Weights of a small transformer language model: vocabulary 21220.
Each number is 128 + 32 x the weight over its row's rms, rounded and kept within 0 to 255. Layers, rows and columns count from 0. Numbers have three digits each. The size before them is the row's rms in percent of the matrix's.

# layer 3 MLP up, 1280x320, rms 0.111, rows 734-821, columns 0-159
112:087111046093101097105157180130135181187110136103067158100109140059139102121116161153170144135129141181139102137199128174131122129129158213043073139186160193119184174121052085102136122111112104076136171133046146136188147174099112142139133116130121139097176100177112156126133176158082094145165177137103084128137109103095078078141121070094116151120107170133152125133146153116117084166093095156118201128095118142116195094136083079125142141126140134189100091111133107110120120093121109
099:140133125169140068126143110134169153139127177154143111120086121108164114110145080152136152121105099144123090125123182104134152222101126122161133097120105119130158122149178101090108139128130157182176141185071099142118141201173113089162105115181093184161214165109069175153093163124081125117169089046123113132113125076165133076103101169137092133089152150160124091106115114141146119157165064117128092117154127059127147195107084139176141154104107142138127103123120091095145127159080128
104:149111131102023097109159120104185142157106144095116189141106179168127132131101050126126147141108151144117129250127123148162111097163176126119133128117186171094104113101162118103162177096151153147165094184190131108149130170116134135124097154156193129106074106088131190177155169152097067132121132164090245081136137106150151113091118150167100123108071092129094111115143135112157111152076142105101110071165111138107142140146113124135108139155122168127119163101171151099146144129135083
103:103099101161117117144149138122097130140139074111107142152142083135090134136133136133173106123097110104111087127102108142115200138123163217096159139159102105059136109150062187140056085111166154115143090112146110133159166125072140129105154131122109127114136114084125133134111179140138073145087162078105120159165154149114169075144150122159112096148148144156135097088037151122065097114139140123100111176053111091179099129125120129141083055099138149106114129036145149133147147126106134
101:139181112103127195095106151090117171113108147067135104140140140114037070106185177147100133129085135173087153171190130123104108112109172086161149131119140100151141140144095087136145122132142168080087098101119155098116136103136121195124129177106094109191133157143106123169142142067103145130183158128043143192093142150124089148136087108119120118176171095100123093069167119086133138152088121131153158145126134144168179138182180155104151114112098098194148108114128170182100104136123132
071:113101138144138137088102112113142109103113098155160189107083093084118180161111087137151152102094095174103186121125180104113134128101119144081170137144103168143124082141142139100129146116165181110088157133138094146175132172111111126105155154058130148112134120109104074135090181129173168188107174113152155148086165114125102092112070148178115189110112122054145193159136090149172082157156139180126119122117124143152089155099111159086137189153107097163097119148120156108089173176132174
080:136097164141104097062142155085136150168084139102160078044123144102131180145157107191072143163085194154147137164079128157107152158115069175139105117157097130088077150181133125092142057130127113124086145089096136142131139156098077152176093136163117103178138133115116134151151095081129120086088167154093149124097132059164134117110127088113169086077088195084117123138064163093198169087138199151106100144107179130128157108107150094173172165121038112211110106104147167143098176136132098
078:107154131127152082163126106164157118111085116183153156125174168125148181203132156130093092099168132179103165144142086132120125144086169174136142112116102107118165110136101102112132124066079144153130143104141180157123098122152166191083191135142127154072107126186110103188127104103120142146076072108120088098097118156162121141150108084113176094139151140078107153156140155127148105101193139097157057129091114160175117180145144084112097186143153148151123133111109156114171135058135087
098:141133062154053131099093164073165096108085107105135152146134081152156095110110082113165159153125146109120155103112190119113127205135127167147063052120111144106148108126140097146135114237121168115118129085118101140108102073055134110156091135123150149144110149114124125114114064130154110111155111139103096069147176139177127100123107165147115112176164155087215099132139161106154148083139158174111131075138082121091098141133169175166159130134100126136125139110157073118121170173101140
087:137130150066096095111090174140055200108187112181134149096105098161097128141129163096148114176082197110185164146073132105133140136090158122170146157145151117144131147118094144115112115101172136134107136179085202071133208122143112138102070080144122073130158158054146154143141076099104149113148138123122178121128127101104124170134133130081192087107172079114158114165088097111130124154145111127111138179095153123102097226150142082192130071158149152146138088153075102080116124137087155
102:083100142098122068164143123092104116115109221124151141127057112164097139182105083138120166109101074157150106131128175116136115174142166064147108104093132113106143139116119165194115147189153138130099119130119073141113144094189105081150100129116114064122148111110099185155131147121160126188147195184110133120142171129112150092170083170114100144150174144092095152150101175110059074109113126152073126118147086112150103164167136145150147130130120152137120145105128136129143146134200102
107:158121115104126111104061124104110150089095104167089072088171114138174130126129087106167120181153088156066096062131155127109132125044119150058100157141106110066140147094120173122197073086101120160161066135125115108163144103070091140159136103167119137129099125164157126123152081083143147144125174130120076137097104154166158126057100165093188098086172161118150117189105152147156128136097115119114136110121141119158119132121120166164131105135171158130137116088186153097147166134096100
086:086080172138136136142098126091129143110083126144176185139129071120152118115094076162154169142096127093116128094128122111141142075150140095136097076156163124137145109144107075118120096096158155102180086141080139129097075160154083118153121098090109147123160140090119146124110140145116143152127157179147164073095122057076055153178189114137142129068144046101145140098146114090140135147186130103104134152129147089126110133141146152109119157119117145184149181133132057177092157137134132
111:109138187131128117095199101181177096168119180072102130159107144135132135110149072109129146088074137161088118164131078136094074121096180077115110115124152107108120208145163115164106159110132168097147145107149159126199110122148117117182150158130112132189134096072131117109139102081168071165126156164102115115119170156121078186202125136172111129122135138114099086104122112119127147125094094102132156115178158119140114125131133178103152102164115082174102106102081087143141059226076169
112:126136119166102114089160115102129165225071140117128121118108157107130111137140111160145139127146130151140110151092132149177145172093196100186102127111150114086112096130148099088101125123115131127117148154102128094114101129117134168128133143139135133101180112064107183121204152158099091086075126122115156155147137105101116117122103085131107141089140099064092071125158148141128059131142123128140168135186084113111151100081136098123157058096122058173115090154154180113178131143135096
124:076133133114149132165103132124146132118069081135071078131076099144140157119169142141079108153084144172106115116128105150057099097084139110135115102127119193066122130151194094123104104106139107168158128145140149174112127167083191127099130099147099123127179124141124147128110071095154088146159134112132126077093147112196151131193161107062138118167131140178130139167116125120103174136163091159137151132149126128090054143147183161178148143160148152130190180138148112136195164134074120
096:122116164080127158151119145138175151134114114100179117129139158143101161071080156188107148102103150131120116148115154154138164040144159134133155136160051131129100139140180126124102135129142117130153097164148181137060143152102137139115134163117127140106163100134132094117155124126125113090193113139112146125136140156163161071157135168141105104163115121173133157155137144174094075085118072080159106110162158117130169155136057171140142162094128160073135143174177191062164091116181140
103:056211128121155166134124065142094111132138150107121177040181132144087117085122104111121121170109121194159135121165131142140151082161146153129148158168110118128093117096146138154131132145150099157165115118093125094097065112061114119149155156162082122145173110133103185094119163119164130094136171151104115157139068161141183152135106096044117133125129152103152168142172077121141150069185081113134167153198133167109131126168162171139109124130097087114124087160135153112087068107114091
103:183155080121155106156172177171189074089168104126148103158205140157091114126112137087075106126181125182084118109102145142109074066163138100142103126077121107098082104152125123197126105152170158147135085156135105115122122147117137097111146177122086180097136158147120123118147128151112187102135063163160071133146162138164189100098181132148116108158139125159142078154191117139165066103160179097133129102151146114095071193128171125082123140179142112132185108131115122110137098099135163
117:146107150106105150127189162173130141137198122064103121088086129152154056120162165110139136139092124133193121139130135151127100184180145099105072140171194112091098120087125120103107148135101092152071158071180121139105172152132148123180065090118143081118103163130129128122167110080138140120087099077153104182150136156100114092123114172193116088113103083098195122137071158117169075144164132135100135095133151145139083089122110166091134149171174124165082123116147109117118069143109107
110:146179070123147203045133145176137176175099125102171129128136114136136126116219140082075146124149120150149139115117133104139178134087100047181117137161087110126142093142138167099178179157136099073173152112156123110152111149111069078140112071122128126155177168101169050071157148128082107121118084147143139081093119163142086083112167123165149150141107172170136101134144212156129079123168172163100097150109166144087085147151095170079102049123153126087137110135126119101160144119099121
112:121154187143163108119107139157156046071170145079148132130105131124151071142192167132086092206064151135121119112151126136103106105131167088090103104108147136110139133156143139145097136132074136138108150096173126117118138072137151110160141105166091177129124138158073141150042106177091141095110076119159145192125124136121070126165131139097158131100104123146121143137098118132103110176142105130107156099111097123166087066087147085147154132192082113167196161151152148115140095075170145
087:136160109136096145064151132214078105119157083099125119160160110094159155119144129154150139102124095102130110117110156071039094093174116135122143156177134057167208165186124155107130157109114081150110138126123079159149137151164098129127105103116127089112183181141080169164100137225111191092130150167096198140123134075068145186119126120133167147110083102114087099107172153113079121135111155134154089150142136108119102127139060211090128160168162138133130091142149118109191110077139174
110:124118159131127195106121133183129079058135097129126184187173131106097138171058078164142141155142122131123097128126096090174120119124180112114115158128155123149150129159073115159104141166074140075134143133143111140158124152166162082130154099076079155157148150097101151128151164122218187118088136153136173133131127136152184141155141192116091133104115168104171149126157105148137179120144133104134075143129183134162138183167164200141111090159142131121156054122100145092114120145125122
089:143109165137082051134152173178162142161125195183066134164162147168144116145105142192132080106079090120130117071124168086131181096101161081106096152180139198096097133119107138144182069139142089120068123132147137138091121077144092172126127156155166126134109122108104156150072190113146150075147113154131137160122115159150155181163121104113155125107140120120170129129123125088106121158124142101058162081126102122155056195132143145159089131097127123131159160079109170156155179124137084
090:132190126088112144064135134131098095076103131043128094174112116186108108139102152131136137112130094097157125105078125142103167192126139118156166184145163142154166187160087156150158156223117121105083181118134183181125121148166143141085138143164061134167146118142075109174147123143150109110073067081095101170135173150162164136119105120122084103131133080188118076152170183158149160129134157167123066083129176160174172162163112118129189137142155112161081146096088037103099054130116092
076:145092144093184089119092119124102115106122138126116153107150164031128127196140137090137170179173165108094125125176141132120165126115178161123108111150144085188149093174181111178073093134092157103150091120181107070154166128108066108088131098102100099093078159134160171171119124091114189087133188115150117102145159135111133115106087103174169119180102140121165169150104174107186182093160170114142132158126167118093084143144144101115140121152077048117152128118133093121141111112139066
097:104158088071105119121120166147149116098121089118199161153126143167189116134122124195094087220133151120077135094097093149158174104100103086168159128076127104143123083101170100162148098184100129235117122076158099156158142127121148162193112160060173111099117137082145120156178139149143138052100139117140115155131133119159143174151157167113150144101150113130159163078137153118120103073141146096181102139024157104178108083169163102162160096129067123165103108149150123130106130129107100
085:159119110099180108129084082128135113121105125146073075102121142131133149155070111129138156105097155145173131137181129096123160157146130140131058121156146081097131161161161202141114118138128084090151131115146140104137153115138133104138109051134118138114137129112130099152128172089165127137117166145149143069130160107131162101144097121145149135125077154129171150138102097092140170100131129144158102160146127183118142121075065165144030168136128081112119163118136131078179140122113128
112:117112134101153105136113075128120129116126126086130152127102202144104119185179096119061114179090145158132142125098122116152105095128120055076116113111076084135133062136092150074140138080080147141088182134077091096180109148152112108128120102110099091176151060161141141124138188109133131105118100143074130107105146177162138121133143164198158093098111088165099127159145103148181163142107120121097128149133159177141149137078078108113115167119168088125119186174114178076106091097138123
101:142122150126155131091085054132140082084129127069177105122118204109137178137101071109126113139152095172063071098148194170139112112179121133130175132124199128188110114137128135091158182141146148130121135145135115136116136147061122117148133130117129073107085088200163154128172122124124144160144138158175158120090074152101105138157104147115141090092073114161137101147135107161141119111142116075139108150065062140116143136147167115087119075094119112040209107119177171130123186146113188
094:081132109083117139136153136039133148098149108140189156172122070074048118068066130148148148159107113145083051069158193092137109131146101103094111173146144099181158088123158101122133118108095124178088106138127128104180175112117131155132099114143131195096180171153113142111122105091192180107155170209121156141142128089119122102124088111140116162125134138122106101126196027122135119167181085116048107125137144107101050086121128127116118083083150117147158147117130201089152170108145154
103:174120169111139154171148102067099105155193116150129122125122146120089153125103093173144122155119095112151141143116111109111171136142085106115140193157100119191114171113150164155087077169171119151156147141094151148121041117136135192145162139136175157104146161099094163130075164103163159138144178111118126104078082106179136158074060158065178144099093130131104122122154111152105147164112156165149105094163123068116110150080175121113169097164142060113147137119114149095164083099187062
102:164142150179102188133154152113120164141109129120123167167209083172115146155075142131101130163114159158099108126151151109095110099132102179156158095089064128096108084133112094175151120103122125137086102107132145145116177105081157120125151110096061108090173148124101109192143100092135124110093139178125111122147115158145175052122149147086101136140124116153120089076149096156104179124076186135137162134043155026070102191155123149099109154110116125147069102166151113153160120144115149
107:128119138131135143136071171096134119122113082185104094138159096110105171118112147190126083105121101124077100163080097146132076103148135107143158100141104150048106098143125120176081067117113153153213129168127103131134179165114093083083120149145133117108085146106170098173133098163094106114160103143139156113146207204117177119176142068106146080127119080150109122156123135148076107158101132101133199084092093128187223146230090126195142200169125204150099126097148158146106147124116148
123:109131085138125123160139130156031145146083131102138174124172130144109147098147165106114132140150099167088134115126113126095108147169103120110128206087077065163156069147108154185122177152141109164126170121100134125144140076086121125126169117139093099081181086120204114155089183119148126099098108172174149144099168097094138156135090158092107150126129162086107150072108208138112052142166085116177150126112140153130126112080167120140116076135128117132108129104158162112081095159139135
111:114150073156126155127168097097156147095102136089162120135061162136103094109108208118085147148098116139126109128139119120091136110132109119081124119106165118106141195123115126090122116146160117174135209082101068120168120108110139147061142078062091198168050117147074131101118114102111095093141156116189131070176129173162174088141140116086115138162086169150145151175143138103125134148159134094124138036111172111166144139145089140135095159134153170168112116186120118125114112161139152
110:099178106122092199187150113160107150158098134129119133131107130124084117153140137139159158155149091116061149103137130160145125148199124066130142069074084118116171092090111110145127081165096128197176163174131186101157152182156129133124169095158121134114101113172129181168135083132102108132168112147148149126137150137113126146111110169096145167110153184143129176180161169115133140107048164126135145085128169134121114153129073153102094102144114116126124103121127114213137141135163137
101:100097077203142161088142096156143183155132171107118098161157083090152109140130080098142145165082111150212084109115193059102157107073120107123085176112155132074144148132134173156089162144186090074154123142130121163092121163113115127169158106113082124142126102204084101160128127041129120045118147120142103111120173073136100102154077164089148138098141164153104130112171128123082101142103102126136171147162185148148149177164165166170072130053104114163131132108134101096099107119120179
096:090142134162075115104077128115168125169155121139127151166074184135130169154127118120052073131143081105124184097151142107156140078123100148139158091118150130141153104149143116110086105135149097158161112158119104106111103087119109111066163228137114134103128157091108136195079158140113149168134079155107144125143173130153142105169136139152134170135088128148177135114083112111127126109103129137124128109172093156100132051058102127134131119099097194148147140137144186052128133137145182
068:108107157113149149158093116167171121162156102168155104068123136155172097165111101169142145079136158130110063151125146080110101158138169122089151059126114164105136077107160093119122103116132116162080162141096131102098117120121078174124086174061137181141112099111113177103128163124084117174099142129147144092060152111127146161155087060101117096100099184093126129149093090174165125194172140141151080122126162121177116119118179113109097140127119062162139130104142109151026106168157255
102:123145158126155117093170092125171152105158117163121164146115097153119098102207085117150166146085147151096137088101102117156155172104182140134132173118088121116111152136096158077134098134149114135106122150184154171112113160022162096112127127162169165148099121169144071142184155097109084098121118088109157138098085122126171105109081168146068090124187104112197138122141112157121131136122157109071070157079123096111108127128048180131150128175119163135087157166124110123116131086063146
105:099105124104171118079081159120093172124114125166111083147127140081178073146115109177103049114126211142127124085107135093095113102131157096109157159179116066120114164100206144145102094097116083091156125204155130164147087037178158151166112087141174161118134129172164119147123104134108139089106106155134121126077116125109146115111102121116121070170098110137086140143123180155089144160161166109211133102152114140136111205189199179164093157152124153151160134128137129197156101099182116
091:184097167128195183162149147190158139117176084118093137188067132191105112118148159120176163128118154109085143158150117089086183154094147107138141091124132061102133174130098081140163106145105134094141125114109139131171165117103107124104075085136088156054090177096192135099139148109136106066156142150137107130107067077112153095127126104123131179057145128110129102112139094129098075105152127105160141110108150200169119145138139169129156093167136127148155128145124070073164157097182142
106:117132222110116084099147149055133112173110129190095070104085144139143094118187206090103189100117166134127137109083141151138116158182123109150103092145128134160089102095082106125127158123109116086126145116131180178151089132146065164142121092106092115116136136146204121094135089089101123182158152131106150058152080091129159159097096112113147107164094168099116159200111102120146129133130147124091077177092189068111129130065059162159126109090117129149097140118154127142155148115109129
109:132104129145096114156138133118137143138111143131129176082177172114096161136090089083092142104170164143129113141109090087099131136158114153139167132099132146130125105179180148158151098143165098094089118114213179112113143112159086148102106141164135127124163090116116085110058112144129162104151091134120109128105050125101093179110129123091135115104111136110150108141147163097104158154089134120117055152120080083158140146125116198137140076105123051114131007119083154128164109101160158
072:099154118107113094115136131150136095159143080180128155113135128137128127165160173168116157147154096082144168090137144126092051124216100083096098065167102117132116107116112110115178139146219113158133113106120138084099096115112196128161131195159097134091153137101115123125095111174153098148125153113112121140120107075086128156146179106122150145144162129122133133174114131124098174182156161143088055089065130149120177101075140112110118082136126099094130059135144156111142158183128135
103:119127147112116091105092113133214091099113116136114146159143158138155135141075111180129152107086097157122167113148210111120160146120143118166099178164119128111163132116164123054138089128111134112223127189083121160152138141106121143106188104122132082132146172141107091049146148155101122102126118144128128177077081093170127103117109125145118049122102083145109109126131137154129144153079167099146168168155070090109118172132142100140161199179109123198122134104155165131142102126067149
104:153104142122136105202166121128099117116139105141152137098086071145122122124133126122187126109085151161042150141142126189173139106136108095079119111138087123135110122154148164099114146119117141156212065087122096129168128119121062110125074160124189126083080167141137078124174055144121130155081085129107138120095167162131114119132157114126139136123069157087113180115120117156103188042083124113118164135134149111156113065178127082168118124177108091097170158108110123112097075136126151
099:131124093109114101070094145141085139165143153075073175109159127185093191097190078107129178128152134170124108093172111193075196094062141139112116130114147097142054166117163155081130145129114122123120096149183153162126136085120115079102167107123175066102089115121152135146158139104093123117131140083125137094125152131127123198083138148099102089137169153101135092098088097188131077114134139098185173167112169102158149166149098124058144114121091114173147140132083134102127141161197160
107:135149167134169069080105175114166178135164103115125071105145181118105130118158147134136098096167113115124111092050103194124121108125139098093181138180124123122076217122099095214145096106105077131122105185160170167162174102130118164159160150145125121116053138099155134101126111114063127143097164142152105062093095161160190135099164132120088110150132114118116144176146148134103119175135173170144084129099067110073107098109151105097118144134151186097094112086134113124151134133126106
106:093124195143126084117093097122121104171098053142149128123138178104096154183180178111125120139095041157097073102177078108121122121124126159071127155160180148114127130121168144213173185116146119065125166167136116146099079098103105153129138109123110158133150148126080056155087079134076098149149106136058107152184101093123082095144122155107126172042093080137116129168144115131202157149175113114145093125162097160107158116144159167172081094152129182130122163164172099103157115129144085
102:108133155125098072161136071149149117048153162160110161122078171137133129193179124129147109153124138136111127114159132118100148127120151070115185116116126066164149154152115102148210123127169109094133111108184062163145167102145159141122127088109177116159119146160119163131098132096156140101160067152087137139090101202089096130127146078082126129152155107134122191091173144137066143131050144138108132078123166147117127195103094129132052070139164106041130138107101090135097130192102158
103:151126101084115087114113141121143153172160136134126173150060126220119110125097164097059079110111123096122119065102152093138106111104177111135111111107127121120108146114128180145078123099099190114087107136075074169109091155128109080154148104186148204136127144117110170156159085138186099099135151130172162134116100162179125154122098129028142178160149175164148126095163164097207112076091194104149167108127089101065097081088143129137118122119171133100121093110167116090136091142044151
100:170129143148153080102107175155118092142169139088131091110152138159146139142188149084194210116107148107070171171132085112119118181120138121161132073112151112140188097090175087132056127124128114124123085133168117129129106077098140114119170103103123111108111129083140143139122088152115150104147132097106111156160132157130120170134144137174059129109097100095135188184105131153148066147119114110105071117153139112137148167074124139144128106105157121113119132088129103122110106179146161
096:088138127131081158159130122161127123115095129134170125107105088167106110134135150113194076164120148078168114136122101106123147148162126120140112170094109086043125098149114130139101118130135128142151104078159179114132092101129113072094115128146132146128125101068142148165066088053122106105160191092126120091132155160158172153131084108143121151153166125111143122158100157143179117146124125138111112134117098132158186084096147125144080133118152160112106137065162141079171117106048137
110:171097121090116183107152112098140147097097112045129105162075106143114119144080155094108081118125166134107120086164188063075087150136099129173094070101092180084119109155164127076083145114131155166178161147098127143115140169121110115115152135165156155123118192165052095109146110140148111183101164152117101175076189133185129091220193143075148140150122123112126081136161156185111146153136119095151127152094122191136153150107099092104123142131071119159170094126134142123093121159124145
099:134178127111070150092140115183138214160142146132152175122107123138153140117125190138102099157112135182142161089077126080168159106100121175094167111117101066058113124107079168095140151175150134134126051138186117129149123081162116125116105209094148097136092062109128137135105120114117096101192141082206158083089104101196124139183110172105145122160162093104140090105124102097134084110149149089149120122049117154090169105113143166128098142099081185136167174165141177117146126074129124
103:087085090149138174149100125105151082114095207152165107128139121131126123205072119133119116149137109139154131135101124113061126072206072165133194061083162121176154168139163112161120109135125100135108127056141125138129117134154093140113127176167124094091160122202044192166148136110132154106150192110112122131134123075183142149100169138116108156152074149147142040118131126141137137057149107148188131136109154130096131100103142120124073171117160179163135126155149171134166103161131150
102:089148192131115161101119102084210113137166124091142129213162131175088079177114124141127161145109157106131102123146086096103137160128204123060073083096152150025141116163111157105132130133134144126178118117120157118170131130107089070120130105092087128135096144150165131146138152143138136164145133153168110137105136173086163170109150093112109109099128181137123135212192111155147111052093134119141128147085121148156098148147171090114165177161104087127142080119127115137084130133105108
085:150115114099137142174151174129128115088139164089096133120165093077127154158117206104123121178069128117157111116149181124125116089119122187120098133154107112137108113099157094113128081137151091159138166074134117093068156144174099137186108116166187140119159108168113145169109104116141134146149155178054110059160137092122114116118116124177096115092087127096156150101154171086149131093202112171124135128128200179075160126086183126148072080116025130185100145138185138109159140159135192
095:141103131150142181108115150102100076094136125103166106051169130099151110109117123202118141106149126176142100148136207106104074180142111144100038169085126138141195155105200167101130083136142190110126133125146060108150113139105168144155115133134094109101067146186124109159148099132073143082136114124166149125155048132082128113134080085117136130167196131117122161117170106142061095172050128102143120109153158110093200120108129118117126154095179126112151157109088140078054093128148140
123:074166125118141139089088143093111150199119111174074137107084136067094108165050114096092138173119133135163164143183190130149112081112168085172131102151147085100182135140107122187119193100103135077061113126083128127117145133106116120139102111135099155089141155150135166139100083119107123107127075140174075118134106169124110165127094078122190129112153176116088134121122176127119117098082126135130137131155107087126136183134127136139149114053124167067162097161150106112137134148126149
097:105112212191123074129149161108157098135110180118096149150108172119164185133134132101117123197127162166099208118151085149096129149107127127083095079151150138129147101123164170080132139130146110166099165111109160100191113128126123127092123110112140138149105155145144129098180089127123132169145200110120080112113074083159181179137135154131086120094132177132077137143151086101182137059166083176118142112116154152081179137107126075101147119109152124139077145124158118088146131113109166
108:181056087136132143146085087113163133122156096163059148105155132138199117114161099128098044119091134125099128085162156116140140107125133211111113103122113099095112085114086191043124122089192095106134102150170096173117091099148129103102090074174178078155131090180114132118140074144122122090127153128112126120053158152138153133148124120106133135176113119138150162152088112121161152074114165085101103153104122092158151095123145103098121131161165230131114089149099144114158136116141124
100:101142089153080126153168097088157177133170149113171200135126143121172118134159126119132116148121116098076107161152080098111122126103150092118125123128162136125098115150195154111161142128095145129137137117095099102188164120120073154083141117124131071162086162056193098135123162134101178087082103163080141119057184066116082077156133110118056181190137133208092117052110099164099141114094109163113139133079169182141194143180139090171107163150084067110063170097169162137139093103162082
090:120061084099128131071158138137135107131115136154130151137163081132137123197120135151112112180139161129113102142151132144063129107097121089061131117141116159148109121168097186101126133189168129086150179136155141187084132129139168189121137133112247112122107142150089126066092155143117080065132097103106132122140087173102168151149104130135082157168141161107110144138097122142153088138140121166096181140160118133121084138162155150054199115094083116102129113094095104139136078124094137
109:115134059123112141029091104138122133110148157125141130149069140084158097097133103136122102154158099130121095136079159126102067097149110066093129156063088128110127117164074132108134150127164133158165114100126198127143124156119112074163104151126069082133069124163158141081123117196073159137120172121118153107101121137163115135092149094164115088107097123133101102143203074187176090106167128071123110105124090110116087108182098113138148152137135081159186110156131090140117106182110048
103:170110089132166113116141119129177068090102123139140158151146150112105118146108187146079167096171144060137126118113185091098149062115122129156158150164126138079134170160171199131137094119123065160121122169161131128143129144147139111172119121164140154090156121100146090146095140138103162058165157132171119128052192134120178121200157118106114149117151118129165140130152116160133127157127186105109160069116126123132163186151103113113085108158167133131108133104179081132130089139144146
098:122112103149094093107111107109109121162111080126073112134128068131145127186134147148070130175124172085060095091158152082111176149077094124091151153111080121108133102144123131158153151140109116139125159115154102172103107051131136070171094138130110119134140123091140140209144120100129095111069165091133133169111187147111088134116106178157086130116124190094114181138167118127135056066147172122147139116146176152133161129121133174127117101142093149120098137092084108173207123158062136
079:174075117098116100166113048158092145098126115130070138109123113096176134125150094107142109101077135117061140140115048118129160165102096093143154140148098085100168146145074163101137103139107130109140139094157134115166078139131141138178146107126153095184149198124144170085134155096161139104128115139128170123162176111161089151128200109086100185072084119138151123143086092145095115109134159072120097120118131152143124118117151111124153137154144116118074145111175098097123134106120103
102:133082147137112121197159120144169169115132160108134165141120148125167192185135135145107128167114118126116119142124142136212131117150074181103170111146147157143182134113098064148121150079203100096159142127128085126131179060177114122074133141065139077167081113137142078129099097192166125118117104098204139103157085135071129066095181122159128141127101182113107117124150106133138182115145122130176109172161138108128121109084038179140124163121104165123154117119137150067147103109123167
102:143162108091127101098175142095118162138150115171108161128145141130105071140162171086117130129157068134096066088087164185097119140113182123049140091049173097079138138128130070094129102141136122142168146150143145129136123117143177158079145093160042085123192083134133131146106172155146144135127161189125155125130113097103120137097133161142169122099145125144108135113075153132129078115166062151156119083166095098066142136091104124206184106114175144133119087150164141108119115108129115
070:153071130098094104125121167086162165056113096167107137124057110125121102184124089064142127169128177122115097149143144154134142161085185100129147133105143126119151100132137117176112083119110110128116118156063106158137119118163132117095187058119110131154129112118117138113106097089132189125099152097076118048151076118144064092125106115156154156145052067142169140112095122118157129181151144095103162100146153181148124156121138142160116093070121125133074120187153113126106108082162078
112:183091140146056114121115123120117116168112140144144139152157105150123116144123102148123061091106141160149137115161131062100136149132087105088145185167051122129178105140163108148157137102135128121101102143137101117191164112077138111102157108120150196179064110139134158139113181123130126169149121145086115084107176143133108184101118109175115120148161143145066166121109156191153115142169092134070126115150162077093146113092166148091160145081143149149148129115067160090129154211142092
133:101148150126067101143108103105152078111181099053125132129116071163147061166141105157119126154147177141155117080142054194125073146122163125095137077099121125130141167108140146167166094125139141237105092182134112165145168137147111133206103133143162139164103088127072135126066124043151145041164116129181127162139128105153165119145112122178134148116128177100125119186109078180107159078141181096093104127112130145144116173153095093124101118135087140076110158164132134135075148156133156
107:108141092079123140179163070134096087197185185108130149115094148130094090143128128096113085118185164115119099125162127170073114182087207084144109115127121123171149094162138155084120127101157146185144169047143165136112103134117133157088056124117140128151139158114155107141160114131100130061101172118092121084068126150081138142142149115110138185117100116182084160101139109150105096087121105149146175151130105136118088107107189132084126153068136143164110108142074144093152113149146128
092:158142129083166130155115157095103092087150126064100115059195093118089114135148164141120131149121130145137066121149155099215114128142103165176111151178128152148083133119165186132112197130137154159101089133163121096118133156076123079196063104120120163106150148107128116122149078106166129131143133096100140129112131151117116067093083093155158147191098183111132131150129075073146098126138088115072139113117131113126084093104117145122126152178113127055136058100147162145152097119175176
100:093109076077048143150128110115163088181090090087108001143105085124133109131138129089144131190134156096122124067125155169181104142072133124145130150160108086164163133112130105210137119172144101138120164133118109155128147116148133142127124150147150131160121129137116158118125078081132075142118132160124065146221127088173126136169131167154112132109143179104123147110100143152124158118183107155067117157156158132170100149158100110167107174096188160125124080103118068190099142141095121
101:152131065131154185186164124085158098106085184117069139077100114170103112120110088177109137092137135150110162133194109188166128122118134155058133140095162186117157132154136073160078127148156134120169111142098120104161087153122201091161107109152153131174157147133099148114092143126135157134127165140082093099124156116159116102146099123106125098124181139178102089121132165100147102186086102160076115163170148099085178082086153104130159144181131116056129084097087089082126122146094092
079:118068109104163147131072104141122168171122084149075154109114062088165106124101133169139077096077138070113155198171098129118128150094131125177130184161108180189116154160095090114118116164111141169129167153103084096120100114126166124145027131189118119078130103121143116072195094126148165102092140132121122113153090089152079090121081138179136135100121104182121158112128118141119041163106142091125117100188116091159076136158113099151087093184077159145115134170151085141052080171101162
110:123178124153162124104140151096175070129088118176139137111197100135110124102097153123173132177124122134101107117144101104114172197141125131154129077092097148046105166222077155115155091132152065043112133131188109165112162160131124183131168151078209127109148125105113146165190140081111137062082116067145188136137110129135115128112126093112092129097145108046168198138114099158108118144193146183169090127099104085113160087166090115101089122139154069132122167126138171130104140088161100
094:110139096121120125162132101112115149057066066066129164114102165085140118162070179148102180139134111085086048108137156151104102148165167104143083101141163145149102136126125132070102121158175131162114101082184152060094139178123131138114078128093084130085164145166109108109107108088151183137137113129116160160102103091121174102160122153206056146172130119118205120140190124165152146159140154093100093095075122155109085151165089140084121131113101151154131101100133134106132069109191152
115:157065090130095081098087138111074123199149169171083099147096107143089098131108167143132147192117126134150135157122150099153111137130116064118078149155150162110129162141163121104060150186120109168113127116165106153117121137113076154160129157124180134082127144091148162121070109130117121150188209138047164131103082142169084119175100095127200087153135135155103125105108174108119113123137123092092078137130048106137150130153158180141147104116128128159108139146118098161060100151117172
103:176131105164145094162120196146221134094121073129089126109135099098101074185132099121151171159144099072154087089114116131105135093126091110073123084128117092151199113068101164111140141106106134120077133130150086141139073159094085106102123104119152172090137143134126131155130139154142155121162085195151135115129144152130110178111141130130093130120117166101136176149187134064101120155168134202085141149086095147115146098095125168133117124112132105128055096141177115111094150107152118
111:177076083118092136118074099123158088107106187107106228125128088153079130174129153092158106105124183141107136091103125116048095106098132196136196100161181093152146117191148131137081103116099118096130119131187158138150117130122132109102114160146129096117144083153141092168165093109167122122060181143133100161125050105129098095200154143135124138119103158198102121105154141111157142111111129118118103157120157154128155087089135145097160153166161169121172122135099081076172099133087202
105:134200171083123144121163146122141145109146137097102154174156098076146111104171105200096084171159155110112189133169111175121175081101090126101100179112180135136123151131134127139135093122134096142105132146145141133119134058157171084128080117132193182116173080139144104060156140188159141091103103154100100099127128110132084109165161130137121118146130117101143170177208172141128175149181140109154107084141109137125074167106099101153121155145136199113153147100142087160196119154160074
100:140195163105144126138160170195095207112119070123079188132122097077122189144125156164160126189135100124085102185098125163091098104147116121141138115177080121119074103140111208176159129139167133070137209099123134095125159155147100163102069156132148124079077162120121157195122130099082125090109167100158115133121078075132192145141106117201131125130093143142074169136104106125115093129149139155155153190125106172098126158189090149094107097179117103150077095167111166103086112128128097